{
  "head_dim": 64,
  "activation": "swiglu",
  "attn_scale": 0.125,
  "optimizer": "adamw",
  "weight_decay": 0.23,
  "warmup_steps": 452,
  "batch_tokens": 131072,
  "seq_len": 1024
}
Each number is 500 + 25 x the weight over its row's rms, rounded and kept within 0 to 999. Layers, rows and columns count from 0. Numbers have three digits each. The size before them is the row's rms in percent of the matrix's.

# q: layer 5 attention query, 640x640, rms 0.0374, rows 370-383, columns 384-511
# k: layer 5 attention key, 640x640, rms 0.0368, rows 370-383, columns 384-511
# v: layer 5 attention value, 640x640, rms 0.0359, rows 320-358, columns 384-511
# o: layer 5 attention output (transposed), 640x640, rms 0.0336, rows 320-357, columns 384-511
q370 102:517448517505510491491479534530519507468499504517441482482500462525516493538478513531483471529519481500499504509471530522460549503515512514507480475538506513471509482519491475517487477499555506490480532517498513474477497519514505535485479492470504471472492505488559484486458469456487527501477472533516490516496510546455474512463511485436467476550476503484504490521501480488482470525516
k370 105:532463510514504483512475486521528494522498500499497483526514486512501482476492472557513543459533492524505476536479572478531574459546492482543534526468542513496504535504569481468494501526488539479500521506549524487490518515525536481512483502537520493546527498523463480495524510514546478478480525493540486472521502533513554462480512505464460481468495538495480454509528488530505499531522
q371 104:538535443484524505465513516434531535476524502502470513467496479450501498483498490498465486504461475552464503500469496514502486501520518506474453551497559488466522505499475524525519517516509545517527508466521497497486488508476450484476474567479480495504514532528496533516507447482494470503518527531502491467465496534468502478457508500468505532498522537512501458519509543490514477528495
k371 104:499491474521511517521505525490493518464533518505465470519532497563522521488518522537523511514484509486497477508486481477488534545533507539517483477517502509501495489455550505475488496520509489504495505451479476477513513477484530516504517551469541498502556500483498475506475489497515561504460498488467468528522517505484504492515499510495417479510518505520479501487522497524504482499565
q372 101:527492452457520499495514493513501466451520458520487500464456478517545480545459479476477515491463517518473488495521470491539493503491533501521496487465503498492481493508489510517499455518531486483480560500499493497498526480514507554520510531498512500497533508455486482487485514454488501525485498536489486518536477487530487465501482531544478532490471492513493509483522511509481538499490
k372 102:528522494475498525491514512518472524493478529515490507508522491448532489516520507498536520493446505499521472507489550474539459475501497464516570462540460499518510479508515499507497470512502482511492505477541494493452492488488454492535535512520517523460447534476509497515549492481508535502517444541490516451493480521492543497529509491538432501518504502479504549511470532492509518464499
q373 107:515488501509475510473519467519515519491492499515485539488461459479485531512441494486500503468507502536500492433499485504520507513474506516486492553463489456512506494499519504477479489485506506483531490460468530545504532497531503552517514479501456493535481539508522503479487477481516487480506527511521500478474484529509508502503524515458499524519512457485525518533539527516503482517531
k373 111:528493507518515486483467495532489532497510524522525480504539487513500515486465475498512484472478480508475526505490555526484572472507480519528501448536525468468506499503543486509512482467508537503513539511498491507491500497498499477490503532497448493481527510516485456537459466487518520531478499466497476518512522473484514483519468455464519487471500468487508492493467483501505473534482
q374 104:481506512506514535460473514499494467509479512505492484471465508515507518530532529521520473508505506484505515502499506511503499540513472533507491498522501475496479496510519471506516508497483497500508501476503529476479500539540544494505501522504518499499511450526461510485486463506500527466507491450510498472555525515518502497533487515480465516463473526497466464477492469501530498520544
k374 105:508486484492527500472510539477498492476529506501485489521465500484495474520476519523491507499519459499494454523464519453545475477482556495518508486468504498507488521500523512465487488527489504502489498441493453538489534482498503507502495479498516531491542493498510493517534512514486509564476464541479477499528473488481484498504538551475448481537478470461507455480536495507486522494510
q375 102:481503492497493514467505503506546487516497447507466519536489538462487533469500511502529496488499488493521505513516513485505531536522514483471526483499519505525496462501476532483507435471500463504519514491480537498486494512518509504525524507471502485518477492552474508512529514506513528524545519495514529461479489523475515481496502496498512538495499496502464536492546495480448505513527
k375 107:498523538524490482472496480498508526508480515502466509526488482521527471501496519473509532517506543518487479537515514536475512479503514552486442502458519502508526483505500477505502519524498517537513505460476488508493508472529497502472462456482488505500520514515551497501496509508484452509519479537491493487502478478502466541493516502527503471469510478498499470461467503520508484481447
q376 106:502550549497516501505478520554475497491508552498449518498530480493457502493490493497502472526556519466517486493529494489467479470491486501499533430493528513523472489512489510485529470486450475533502506492526514524500497504540481499529470490525514527490487497502543483472512526474498472504522505519533558504555458467513474519522433492514465475546516508488512486496498484491536510459465
k376 105:442466521441519523487494532495484478534520501540536507481489494485442486472532514497506506514511538500506495461500474527531487529415501503459537536531502473476469466475487485473507516504466503517500486472518474487567504558525514471518556515481496499493508507511476541502539492529508512502477494483513471502509520495484529489513493456480524522491502497523513503502497498508480517509485
q377 108:528508507517486488503519486538509505509500501533545521524485479473538529482484502487484531500454472463486494525501515509486511574502518486486460520504512516527529529464508497558502516507505494560529472492480524488535472508482492511480503514510451501562451554502493489499489496514492451498442534484515451503481521486517440504494493518534512516460509494527480492541528440470495476476486
k377 105:539496455512514489495515494493494498525510502493491486508469511504465506526476458512511458481543475493499543518505460518508503478580525510501516487516552484486511517504478516472543453463549508486508479457513495441488482527492482508523510530491520524516528469514512503528479509477534514522547508500505504555484493464517495554474518507502471530506478484532500506486503530577475505480460
q378 109:489476521441509550484499499536463478494480466514476507505494540496512495485519492485506471498523481497530486497493447475526500526501449509485475480505430522512499488508499479463533493521493499519489527491461451480502569559510541491501480533525484510462507506499457462467463539525499521473484478514472539549538509488489494471543504523526523460539521503505512496461509519474465489541475
k378 110:483505490487457473537523533479520538503500453447463512461501462505509498480476501482494535525480480480524555530481492511479502470491541524520527495517482500548500506539503510526484524510476481516508464518501508526492493531509480449529525490510469538471529521450480574528499490473513436495510476492507507508479495483539495531514508498532548507463507490531502517498493519538479487471497
q379 106:520496526491503469527525512508468471521463492552517470488522484513480544480477466543504452500526507483452489458521481482475519555514474479509495470495486481492526490560490507460548548471508523490486508500494509523541484521507534507488508511531457517514504496491489487482502488488453543500473538498466519510530553462498469545541508491497483515498516542448519488465512467512502468468511
k379 107:500491504520494474464504451506495504511500461530518486467495525477466510508489477464459485488510489503490467517462524502489506513508463493488554533513522515488494504480497491451509497482506494507498484542509556506481498492487528529442515482467515508508476521520487516470483519475546528502496510490487509530491467511527519474457497526494521509487486503484521465480507495508459513573458
q380 103:533501498442530500521485492444467488503517499523500499488532472520511496484453488496483461499482531503452509491520494494511453467460485487498515497542478451523503561507471517506499497477493524435499526528530463526489503522483471499542534426514502502502521534500477458484513552470481495496463478529457499508464496458465491521519546471487518508503461488491468496497512501477501521476467
k380 105:512515524463535512515522486489520494477475532522446455472514489530517507525509498448490466472453499498513478499486482473509491513529450489479507493544527538551466508515494527488514483501546485472546484543479587530477474506519474489495491499447485490491489481495504498460481507538514512476517573560493528485542494506495509505472472475508503516478499462494516510558479489540511475572480
q381 105:521471483536479454506521509457506529447464491531513481559491487510535451535511510501477528476493539486463502521505508551488502502500473504550490511501499491497500557447515505541460492489525529491509492503522537463485490497464484477499532509462476520492489538515482475534464471497479495522437467482523467479454470476449508527506503461495515466510505535548497509478511494511491492466535
k381 107:520499505523494525485522530524490508563523511510503466471485479484460540525525453524498510496489462530519517501525440492508470500524490465552497502486515487461506493522489499481549508529506489527518473510528513477472474515475514532524490514528494469547484469497453473497500530521508537471467528505473519511520541477507507529542508494505544489536494526514497471473528461509509531516493
q382 110:482528554470526517477499519472522498517544501533548469516524476486496484505517513498523509518480508508521488507517575489533486498455468466523534502494509474474492493505484492487552488518482491460486524456533525497481457501515511503513530505511545507511466526474531485512497463487520524522546494513482479472473496461448477506497530487481479492522525475490486516530463497496507487491520
k382 110:526496474533521544505493498513495482448496537506548484542531491533508516535493449480499481479549483534479508485476463472488481510531487506482499467475530505512446514530510501473487517484512550498494515505469513496422518531503492518469452511520528494492509508508490458505450511502523527481513512546478513445542518480502488535525475524451465517485487514475494483471550535544453523538482
q383 105:463535541493518504497507539480490483541483530473526469498499491487511514441537530474524489538479470481518469501526512477485457522479482459484501490489502492476523523492472517550517485509475505496525518540495508522503516444479537484486538489531457450523508491461452498544445529534496499511535520507452502517539547490507522520515498474520534506544476539512514524469495506490474455475470
k383 102:491474492508447494483481499533495506532505492515492523512530496531513525534516477486456500508479516534456605469517478532480543496518480512470477472512535488474473510501516488488505475479518545489537494521516515445515505509465496506471516484475473486446504490528536504472558494484516495509493488486546518498435479501516496490471519496474511483483502494531509496528512486502462507474473
v320 091:503447502512534493487455545510530535506525493509507491521522467507450515487548507487516523468473528506499491561546508449503502522530539501477490520498470502492523459493454464503508520487527460514517545476500470513504531524465508474514493463452510465488556507553499456495515547499514536498510493515513436472527495508474517531534465497481482521496493472483472477486527492472460505532495
o320 087:472471517481496489542487467497525485482486510520522539471557501458530472494522533507526459530529506462464582502497492503495475503498466482477482471480493539521507494497488548542526523462485494529457509502532484516545494500497502492565489464511532494514486481513540490508500495509490517484520458520525520484520481463493537473500448482522539446517508505502493501498493495514495490491486
v321 100:485485514481496501546449477532504518478502521538502516482522484576542489510482543452519549442472474520522496479507428482549512465444503467496506496504473472512536506537530489509491521515452483471557513518522501542507505528490529510517484475492476518478486494507475479464468522469509472464486516493480492484476551488487522502564488503517460489507498500519501498506517504485479516493532
o321 088:487507472520509543461522435499512520502473484502524476515514517486506475482492512499515482482476536479475475491500482473506481499507513499506490467504481524505521499488514505500451509524499555504506492472507546497500499499469546536473497482488498487476461533539488513502503530516486481492511460485506503459489459533501528524530506493460439525532466504496464506490443483510446471512497
v322 090:491444560514512463536468543476538506494528475500505508477537542547477471536507467479498518558516546503497497452539507470517518497525527485480497535520527499485513510493463469461509538482506474507528515505494511546506508499454475501526474504471485467535473481536490484523481478480541495496503495448477495505494501515515479514538503526508491465477481523523493556495527478514477431497482
o322 084:484448507471524511463500464471495482547473506509496506482524492490492518490465523461475486543471528549498532511499499486485462438482520491479484493462491488476530496515516527548474492525529525529467486507482487493511490498495489506528529526508483498527501483492517481500525527478504545453494522453505545470513520454569536479539472488536505483483523497518498498490504494508490450485516
v323 096:506461482515505495487469502521492511503508541504515512503547501538458545492490493478520491532523499504541516516471500457479458489538482520544491507474538512527444498455512485470479527466475505506494454497525483471495527507540503492498480489513492500524491498496552474495513533519517501555517471539507508500505525499495487481507469472500486503499486492507490546490491508491532489452482
o323 093:479541535455524481493460502521486487482519492522475476461517519488506497531492556520498426491468482530510414518471484480520495541517497570507516519533538498485462514531545515498504480486479483525485546488481524503487483530534536512482497477503531504515502507473439471519512495507543539515520511511483485508485502492519525491579454472507483502517498503476465564492495513440503520483467
v324 096:484491510510516544481509543517496527501558487552519483512543496463541488488505536519490527520469478527498488480494470456495466480527456493496495484516507499550530543501540474525501504479473493488445510537522475487493499524449491472488481521500484509440532508514476466541506474520519510520496478493496484481485502489495493471491505508493486435502508530526534482496508517523466489498500
o324 088:488484498505485482480489502533475495460518496500523511480501474517502517531494480505491488468487425475459553472496496492497480509465453538483501493561490514497517506480499501513517505473484569527524494465473521535516512522453529502433513496532521508499441461508477517548483512523519454461464473543485477487485495501507490480517529545477512491527486554503503518491489489517511523497411
v325 088:533475499536498513532531527506489464476446477527515444492457540460534468484489523483511480494527483527511489554481478459460515518516501469501463547518463510467513515469453550485522506517512477520460502510497459498514502473471509494545539513499477518463459481506469508531500494468562507480470479495504498521520480484567519499496509558506512495518524498512525481487509540510494472472482
o325 086:472496514505505477515477492508531479486501466471520510484457524493537488536493467480515506481472446462484567532512524436485503460478500492460467529573458481495549496492522526494529494484489509508503473434516498497523500464484505428512541561491496486502518513532508469475437543515518480480456500506514513529506489512539536498478503522483530494541545540502529508496508478518493509507490
v326 102:499493502512528490513521497488464514496501494568480501476513492484517521493511493477503453481444530536518504515502466515527532499488523448512519498534472477502500457479508476533534524455553491540557488499477512469516518470499505517505477493484510490473486502514501507492471434484464493462457498459477508472492510481489515512509514509539511502479508534522483499519506516505493464508450
o326 094:517462488508514556503491522481506529514472462538501483478485491554501471502469504544491473505470510486479479490493521482462520466501518512483498515488504532534475488535518518487495510492487507479491540483447528530539480491496500518525476551494468510473492517495482477506463520468455534439501506482502502507496480495528497469496486498486472483502459511477486509481490492479445480534498
v327 100:510512471562503499492515527526533541528508514493535533492530493468473512551501473510508499537524513540465501549561484487483499508498518514496481520505502510508472475507510492487516482498504497530553524506476467437513516482487493497514492484536469532473500514450500516536531527479507492507531505488523485472512488511517515461493443522508510487535534548479506489558511555494466481514504
o327 092:521480428493509520556517541488502488514492508498466539487486493476564493505465498509493469550532519506466464500492462529473463508485453526491528533499552547502539476491526431533512503514517502461478498564544497500471508503504484470509505492516511513499513519510553516502495495498521492485483487497498540508503488472491507471486535521520465504477489495531489537497530532470504510485456
v328 103:519465539498531518499506543493524505511526542533503488466521535551501504558509493532580472498537501548473504502501513508472480492488484535528514525528511517488485468452481459494471470496483449539482519530459473510505519463477507469492520513518515465488459512503450501516494531515493500491491487511494470503501491505497508505474489511461501468558510511545546512513493511496459462494464
o328 091:497469514454529504488524458518495503495477511472534499545489510501454518479514484469522487493505519546492634480534497569550517500508486441551520486502526495501504489525483489555483524482493511522522490482472515495488532475488490496505505523522543480518491503538521483500506518486498505497521486467503491501501472512472529518529496463519453494509482532495515520472518517487469500461480
v329 093:507507507543516531484517505491471466498488506489460504493499518524542501478507532500494486476504477546491498492495490564473509488516507472507507509512473494477486516496533486488449493544515526508466504517474487477481542514507477453483515518497482519431493464485495456475488534504512504491495495524514471517509467501523514505483531513488492487523490474447537450472513470515447491458538
o329 089:530500480526522500479519504506506528487496503494529487539456523543500511482511455469493510498502488515504541471494517536570510492508545471550497552525519498478511532469494436534467500477461472513513487457504496459511516475441487483542527498530544540479499490523493483498477495501480505521511489486492471514490484532517501508496516518486498524499482460523512518502527491452512502440529
v330 095:525530480488457490487530491496492502531479480510461496533503465486475487526516493532466481531552529514526511515548512498490536503531523500499518520491503485528497529514469488505491501518511543477517483498517502550467505498463486512488540517474499489464500524534517528477481497492470502498503504461537460525539456545507485557515531516550509504479457512502483492494468476487483550489459
o330 089:475532551450515495510508480436512481519560508545536476537497516512507478469520545491489471506509532547457504524524446487484483506519533504531522543469430536492546534510499472496473504500517498519514499506482548508476537529498485445549541530526513521515499519437486547485549480512493502504515489462484499516482495482490529482510482474477503490471506488505505476539493484472531512521529
v331 092:542500501547513530516514542532499508487455501518526476499492487491529515469474484506525524536458449492515514563485484467524460472507490455486512509558507500506564513481489523539486499554518492538504475496498459502529488480496462512536496516550502493501507507540486497454504515492540540473507540489500494501506531538471492546541462501457458476541562509530505469516475512469501504493511
o331 087:499512500523521459580500502496502467464526495498462496518511511479538492504531481504496518495490467513489472517497499504479514486496501467494491511500494503499554545491517501521519515486476497489481505467479530481493469523510483487461531531529521526495474524526508517495493486544521452528485477483523525489466461473515536512506479532516532463534485562522562509560509481496489507518514
v332 102:496507522502506518492476567485493489451470458491531477522508528530503500497525506433546492465486463468493490498464466533520501487501519512503483469527532518514493482500470509516525499496515493498461493465473465557465493494516521492505497493487512453468478461480546509454523510461447511503500476495527484533475496496443478530504501521482488490498511487478552486474490526467525475502516
o332 095:482512505505521484517511504500507478463473529561481485505519501510478540563550528493519490514523473441473472503530513487498522469508526486484535495464486505531510528506476546479489494498467457464501522536536464527529482469555490472517477516523460539485481452513494474486472486475481491527474567512535470506489475486485515477503537494505481499560508531504465481534526513522499535476472
v333 097:546504508448507572464490513500518472471516458470522515498481547509497464427503491526510505508480482514508487517455517493471491453484506507481501503561505516474520482518511495492498494515491504503497527537542520457515563508509536504550531476491453456495494541478465507477495479465464500539469506494493508448541446518483477506513462499468541494500518474481499495504477525503486495519482
o333 086:491522549506491487496493487462497507475490489484458539487474495536492463476492506467489506502539467538550404524476528483515538482477501489490460512487548527459501484516511495533423450504489511459487507561455522528506511475473512478518496469496511502499520535482509479516526483542512508544521517492508485520449510506551457530470498460509525465501520465506506508515497480497524506483466
v334 099:490516497475498511463520506480497538509472503496499474480491512501571524541548511460485525546494479493478492515538505493523515496503500480491450464495529499529478471498550508540512546485477523513512441469491476517493463521458490517488487476522523508486504441475537519528476515485542534552503465515499521548497549484500495490527521475513505519463503507538498554453499487473501535497537
o334 088:532506534540524464544492510479522519490486493527516522514511532459509448512501511532498520533486530484461497472477477471532465479498491470496516506527520532508467455493541489460471506486531473520488485510530468540499467564495504532459522442450494528490492484541539487524543497516501499519482496517429503461504533517490513532544528461478499499502479546475470517467528479488536509526502
v335 090:458489508490471499500467539491509497501534528475455498514536473492445509554469486489451493480463546458507508437542497483483524477488538484475497472506482513523484536516500451458482493443476463502506484500464523497484532540509504498478483496429490523455511499515496444512484477445532489492504499511523494513476509525514460515513534458553517490479481488474517540516504507526507461482470
o335 085:540510534474501550504466520502485484502480525521509512514522463496495508527485521519488466508482558499503475488483499515467472487516549540468457470519513512494504510507450513492443465473550535500467481508492518548502503517478495487485499504513534495474507477469477509504481526489511476430516425484527519497529536477518458445520486509475507516487513474512474479461502536511490519473499
v336 098:535491505518487488536489496476531562512506491535469511474447458544498447493500533504492489476467547458440513513505522518500499499489507515506500461496473508501475466543527461491531490486516483469548518526500502508539558500478497493501489497502469527526553541516477523518507499458454436525498498486518544477508485433522515476501511495465475489513457495468509482533506497469439550544507
o336 094:485476499542486482543524484476486493516477479495524499534507495485485533431455504457497496490504523486479457500500513525504453504498448456562500494507453543504520464501472494506504524497538495516486523551491504508521465530463515510508493459501490558498516509544540492485526467522508527478494490476525473480499491460479450530473489477496442508480504518406493489493516491494451484480543
v337 088:536471492516509499513481513491489459473526515448516495484482501483566458499539509469509512511505465502511488474515484526509507505485492473480517532533480530430520504486517521533459495522436522471472490483503491539460474495482519472515544557511454508478495422475497459497505479530536542517463438503457524515427500501480488544511530489439488502532499531476504491502484531499472453474504
o337 086:512531480524517494485535502558540443465501525457494536517492485499509483488541472487512495476464464503511582471521513509498515486490508461491478490478481479446526499509480510532486506518467497449500459492493493474497523430489518510504499531515511453487495503552495485484488481487528485471453516466517511514518480495533549469463555496520521485562514494530497484558507505457448476484520
v338 093:489512499477519504514525555503469503470478494529521462527499523505531507538457552538505485546494501526527514532506494511543489503529462454538517493531519508490549520501525528497468534506521528520482453521492500518461529458469483497538478469510496495468541506483520508541498513491523482461451480497485503502485506483493503492481483526472467505484495499544503503504508495515521523474491
o338 086:523504523543496497497517507524473500471531509512530479477467501480492516508511482451518483472524440506467543479490508494484488505509499512530520544555476513536542516455484512501508505558529516550524511503484517479479466451535534505468497534518491487518473539525464501494448506539520443478499514511510449493486521514484482512523510516540482500514502501489517552500475512526497479462459
v339 100:477501519496493455503489475472524510471479466458479503522482487480502495481510506529478523522526465476518501514540540503527469548446523526463498512502500494501481489512436513478484520514463537481484490493468468492471512501502509505546495534529520511511445454532507514468502515482540482487502463522474480508483482507537502502530526541470490515526547511459475504522515484537528487495514
o339 089:543461469478543516501507495488519476513490511496499520509446497473555529521555469501482525516477537477489455517529495457521524453491512506452459499519476468554482504481509509485485454516475533476499513465537499452461520474476514492492496487509520491488447528511557510481520546529576506504485485518496514444526498497511493516482484557463531497505528492524502505504540496520509533469526
v340 098:473554516500511483520480468466484513509495493467424490488517523508486516516532544487465470514500534501498482484475503495497475488472548504480464453482492475527481501514486493495461479511476497515533487506463523529515488535513528514480528489446534466491460511504478492498484486521516495465460482485534477516489527487492501504524537514502521526486508440511443478489496440478498505540510
o340 091:494528501494482513484467436515485488547503424501535489547461519530496484500550522444486507511493536540533480496471499555535498533530545488505500471463541492464491526515531486509462481535508481524492480548525488500493481483536512471537487446505500525500477488476486509471507457490494552491538481456471507488452512471511486513510516461497482487489485477520505465482504544435474518512546
v341 095:498531486516463508498515510487467513489521513467494498516502466469542498481475516517470514517437521502501508457480505534525461482487541494507491476525480496500497540485518483500480495470500521554517525480509501505474497503472479508518497517508471548508513508478485493539488514492480512464494499502534488499480518483529505527481528511469484519487463506483458513484502512521476539492525
o341 093:498499463511492469487508534527516487497509485519472494481473472511528489490535489524523514481494453490530528475435511464549521480468529551498473507540468506483519530480421465576523521502499463528492499459521455492490462471433495508488485543504519468492519430465473513471482496506534476429506458513479488474494517461494525514482539524507512458511499509524493499521500500500513444497508
v342 092:481509511528514519525514522470528538524499472499540508509477488526513501511449499482478477552493478501520488546525477528495465522530466531539523477504550509510500468526522489528538542524493524519516505474485532525530472492488495495516529500479481504496517529515506538537506518489544491480471505459485502483512501457498531481533469498447499513494515465539489470490514534482489521515475
o342 084:501500538511517458556504480501508461498538501506476513476510520465531529492465511490484512522522515451456439538510542479469497480452497519504470489486450464531514478516524515499515497511519476488511546532510497502503504494522464505474501516477485526529518529520539501501484497481565486510475516509510506516511521510497503540507511471493503455478479536482488517488522480505505511542508
v343 097:535472451479494486521499509533506519492521504486502516498488479463493475493507491489462514528527490451498502477519510491489481498537481501513512491492515511492477491512539513515467474487544463511493517517558513543462507493465480492517524503494457518553536479523493507491495510518548496557484500489477557518489494513494505506415512494492530477473496540521508494511538506548497517505509
o343 091:536508443469493489486495499456463496495497542458473486497463470486553513485490461518512513504496498492470555506483513492462496502481500522511509493534501473523537511494507458530505528537533476505509459477474547498509497481543471504474510546522498473480506511509479505519504496516485502482451477526481499474478493485506489489455538523467511481477501539513480518495483448512504505498483
v344 102:513502480474464550529539485472534542521497491466490481536490518471500519436520493513470475532542528469514501471467549534516475489528526488493501493529507499482442503513547525537490499513537510499505484483507535503474518483489517510520488496509491530536535491465502528520525509483463494493501494508495557557503504525540480480496507516501499492455483475493516481535485466487515519507538
o344 094:498488500558517456557455500483473522507485519461440486527510531503535509501488524453510523519505495511515462525459526473484491496497532502517514519522497484484522518476544465488531511561526478529484520533487488469529485483494497514501491518478473482475517482479525469486555519489497507511496485492467511473453544501502471514449540505535513502461509484499490488490502486487513511502520
v345 101:488532519473535508515542512461518487465509478524535480471498511457551498508548505465481480508470483556484507475533490471470538495513486500482486527524485507480508507488525508538459518506523488519456493526511497555453478470487470494487555526485496491473469520489513516482525507534516504483479457483448512543498462525485466543503483522464503494521549511541513480498513512505488458471511
o345 091:496468482493511493484503478501515489468520503526516499479508512467535479521514526454480512482514435526448554475504471509460496468509474480486486508502492452498527514526486523538429508514486473500539486473504539470514505527496453478466541522513499478486490486484491516513491463504476494461474515514485463483491505520500540507535577501499521492490506508517493466517552492506494501535496
v346 100:521545503491526527489485505515486500476460502465470510489506501517548489498518512460492537496476540503542493497501456464496508448467505520478476484489468480524468543471469475480505488525465461516519501486508509490538513525503531480506529488495487476473497519492461485525487512478530476500506497518546517502508539544547462541483514491520486478480541473501498516489524520498538502468509
o346 088:533475497490518524504479515505528495495520482518520523518471482491521485494498484504489505503499473467502501461527520475518484508499500508476492499530494504505466536499495468460491501502484466453472484507471550526509529548476500499483567508489530516515530510470493479524526495481485502506493481501503551509459550501497495482502556506492565505530476557503523514468528509464491511523486
v347 103:450473498460505437525495480482483535464515514509461463531495496471494490488478482490502557518453509442516516493515527476535501473491453492489492528463461490544483522474494499451478498520500455504522484466505476482490510499466492463532488498546519530472509468494540517524510493502542500480539494546482510477483499509536501474469508508551479535454510504511444506481500506548550559514447
o347 093:515499464509507522469528446511468504522460475512482492493489500482531479504491502557534500470449491539528510498487474482507506488522502509473495463504491473538486504465513567488557483524489498488433505489502504431500470471479467534489525530494476438470503520503500511523485493521454514497512483533524506456499501501485565512471475531489496493505464518516506526455449506520498506490511
v348 102:495527479474491521493533495516528482490483517459521505531493474521539509508499513461471511479512465495515491498476461523469527498511517498476488494472511535492468503498510526512450505476507527472474521493505503506513447481553503477479477479484507495485489519481532479535489451550527514527510445547508538545465578471520515489490478532503462492488499474538485487515500464475505508512539
o348 090:471512507493515491545501499455511530504489488521504507511510498496527513504528487456496524501476498446448489505493526484499466532512512526472480494542486523464512552539490482458491515499489498546505467437507495480537477533508526449500508448505516465498474433524512492523525476492534480470476460515484488484482501521487486500495517548519495510517489479515486466542505473484544528498519
v349 102:522501474500473485527465536500481521473502458543508463509478511458548498508504507486505505490525478498548506497498484506523506443497493519467473463585518497510527526490506479507482461537532493514486525521489521539518507493478546483526530493501500443473473478566494515483466471492521496508524498476491487508533528501510471546516530519513504472494532483513489485495464501481473547494510
o349 094:507479483475489492502509523525458531528488496485514505537466537493477485499513511499512504511498490495506565473565521514534468505497503453502499520525498496512503496476456507489514487529528538521511503518504513516554490506467493521532494516509472506495494478505526470520508513490427510457490488525560466485504522535476494501520518549451541465529511536521505481498473505556474486511496
v350 104:513520459502542561515496507454456479503554482469463503513543469519488519495518494418511472488504473493488488526512482490484500472493509503499484484513491497490501503536513491478528478535503524522543489485526513493518504527495506490471508477520499520494559515476478486489518527472512501486507507496480476463493512506497520501484489486514508543482503516465453526505476477474472484500496
o350 092:517495502519468525497552468512532499463455497538492528476482502540504501488494493474484491523503531532500436525482461522498523497472507506481493454478524485473502510503528504529492491484469510468564546508531463446537477485490494482528509513546499493469492499496503497468507513484491508513529461461468512469477486482511563533488494514497498486488493493517460506501528527485474504507525
v351 101:488472499486490503484587508527495499506479499533496484516499539492516506519507500553496494496508536514487485532515504525492485444519490489544504511466526525517511454531503485518518497462491535495496496536470484487472559475508530472466509469479483466437527505506510505513502495467511468459487517507534512501565520520498510454491508506532522507479493499478510490501513568508507524502489
o351 092:482491473515549475510490548437496457454512522493546505510524514548487486524456479469532531463519487514528436518507539541504509532490485494552478529530475526496489490462518436494512477477512481458511506509503504499532494490469532459507485501474490503510554526542526503499487515484518505527526559506510488516515494516489515499451497536495474525477506451485499534516511495476489469470483
v352 099:473490513491459505520510484497478505536499490455534506531470507507477516519489518534538508503548498492528494479463528497461480498474490523497495486505522495521452544483496511477492521537482492491477478527519510503468435500508531494508478511521465473494472515483497506488491502529469488533499474525471511510440533468528480488498535527501484495489484539475518464516487483520516489548504
o352 090:493508485497546533446477500548463528524511479517468484495453475499500521488532483493507518547495500484544507480501528525512477484501563524488521515480513499525488504496478513528522479514482530556466530489528511517543477506481515526520499520529502467477480486505546509455547496478519522548505481529501500497511482517535494545478496522468458536476502471502486453482522518513481483484504
v353 094:499503511497475493483467499516502494515499491501476490540480500535509476533501486494522524526502518483518506519491462474514509512514508501555512550506485497482521497495519491512480544521463522435535459488459479539517534517472535457483493455504510471470544480493488490482468467529524484520510487499540550508502501448504500516503489508509473469479472474479494525490487512464477527501491
o353 084:517458496505485463494480489511501469503503504497547506534494488481492521499489485486537505481470495515534587494539524487485490551497453484537479524518483510485475528472493504475493497526488503495488485518475498512480488494498541514486496503454510524533516524527511492470541530521496522511464499486524467529468482476524540512545471498495463536525549509492527524462474466509501462500458
v354 098:488534557493522445522513493495479520534480509495475487496509510498484494512453521541536513494463546507510504465507512446511473503490484465481509528485498509509478475422471498456489503527504448464510493528503501481486518508488509500518422506486530546496467507552485474503472539498534470473507494472529494492478530518499481485537481511531515507495550513509477497504496528529522487519491
o354 091:495501460474501503476500472493456493495488471525482486504531471495495472481542506502485475534495503476526525506489493487526464499531486471499505507479492521469493490535523564488532484539514534502490501483510534501485526527495515520481527485505481511510492481507441531514448489481519480521531489493531536535517508514481518487502457455529520477506503512508528488497480508514493510500500
v355 098:523453479479496499508479522491513532471518519520560457504510498502520514473495502477497453459488470456486495505492521514513502555493506506520495528541510505466485539467533521501502504500532476535462473465517489512481470510530486498522534541488475529496515495486465509522497526511474512518499468475504515474479469493517491495505463476497539506494447493487491477475517509518509493500502
o355 089:488539487509500468516513533536493521470485517457520479535497469485498504474489514533518505520490504489530519477541524490509508465520497492434500461489507481493470477480472503510482493479507455538458499510492477504497504459520508489513477491484485476468525516504488465504476465507495500498447467533533467525479471498542509526493494514508528464541505481536476478514500561481491508481468
v356 091:482512496542514525487470496504494542505499503532486470519502483496513500518506485480501533445466467561497491494501476471487478520461508493530468498505502502503488532480468483492472504527502481510461522516489508473502558494500529465474511484470520488458465497530502499502522528501447530493484487478499449485501504496513495459482509528530506492455548479473505478490480472513477485532494
o356 083:449497513486495500483505521480507539493476540522477482500522492485480487523473509529489466550488508485509540505514536505489472524506506491495527501476544545463483452487451527498495489473558451533470490511499478545528467482466501488525519527472482503510497490457489480511434484503448485518522481518532494510479534543486525471513459517509499469468497519508496486457527478471498518475461
v357 094:532496481492518489510499537504507489493563491503515503507503491483497510508487530512465495494488480478549510524514491484498501500505478496489511489460531493522504443533494509489519510531507513519536490451500532493483475521517518549517492485531501472515476533521527498501496491475555460483511476486521479483515466516496485537502531475494537483506536495482443515481488492517534528510510
o357 089:523527507450487513480511470525518476495485476484508503492474520479498470478519544485473459506470543495501461496507474513530475488534503484470506446433518465542475520549514539471520471515502572441498547513506533476485509497558504517525475452497459523496467520512511520501505508482517489482521474490465520493540524509492502474460501462454540516487463503498474534522499525511468490520516
v358 100:497469482560501494530513506529481483496466502501529499532526549539509510517513513475502495434512543516527510531476474468515489490498494497527488540521482475504513564459507492549544507538497470499489531490477496539520468488517517461513494474499491452445493540518478509477465473542491473498527511481486490494547531508492512477461500527549496507486497483490480513524490521450474516497490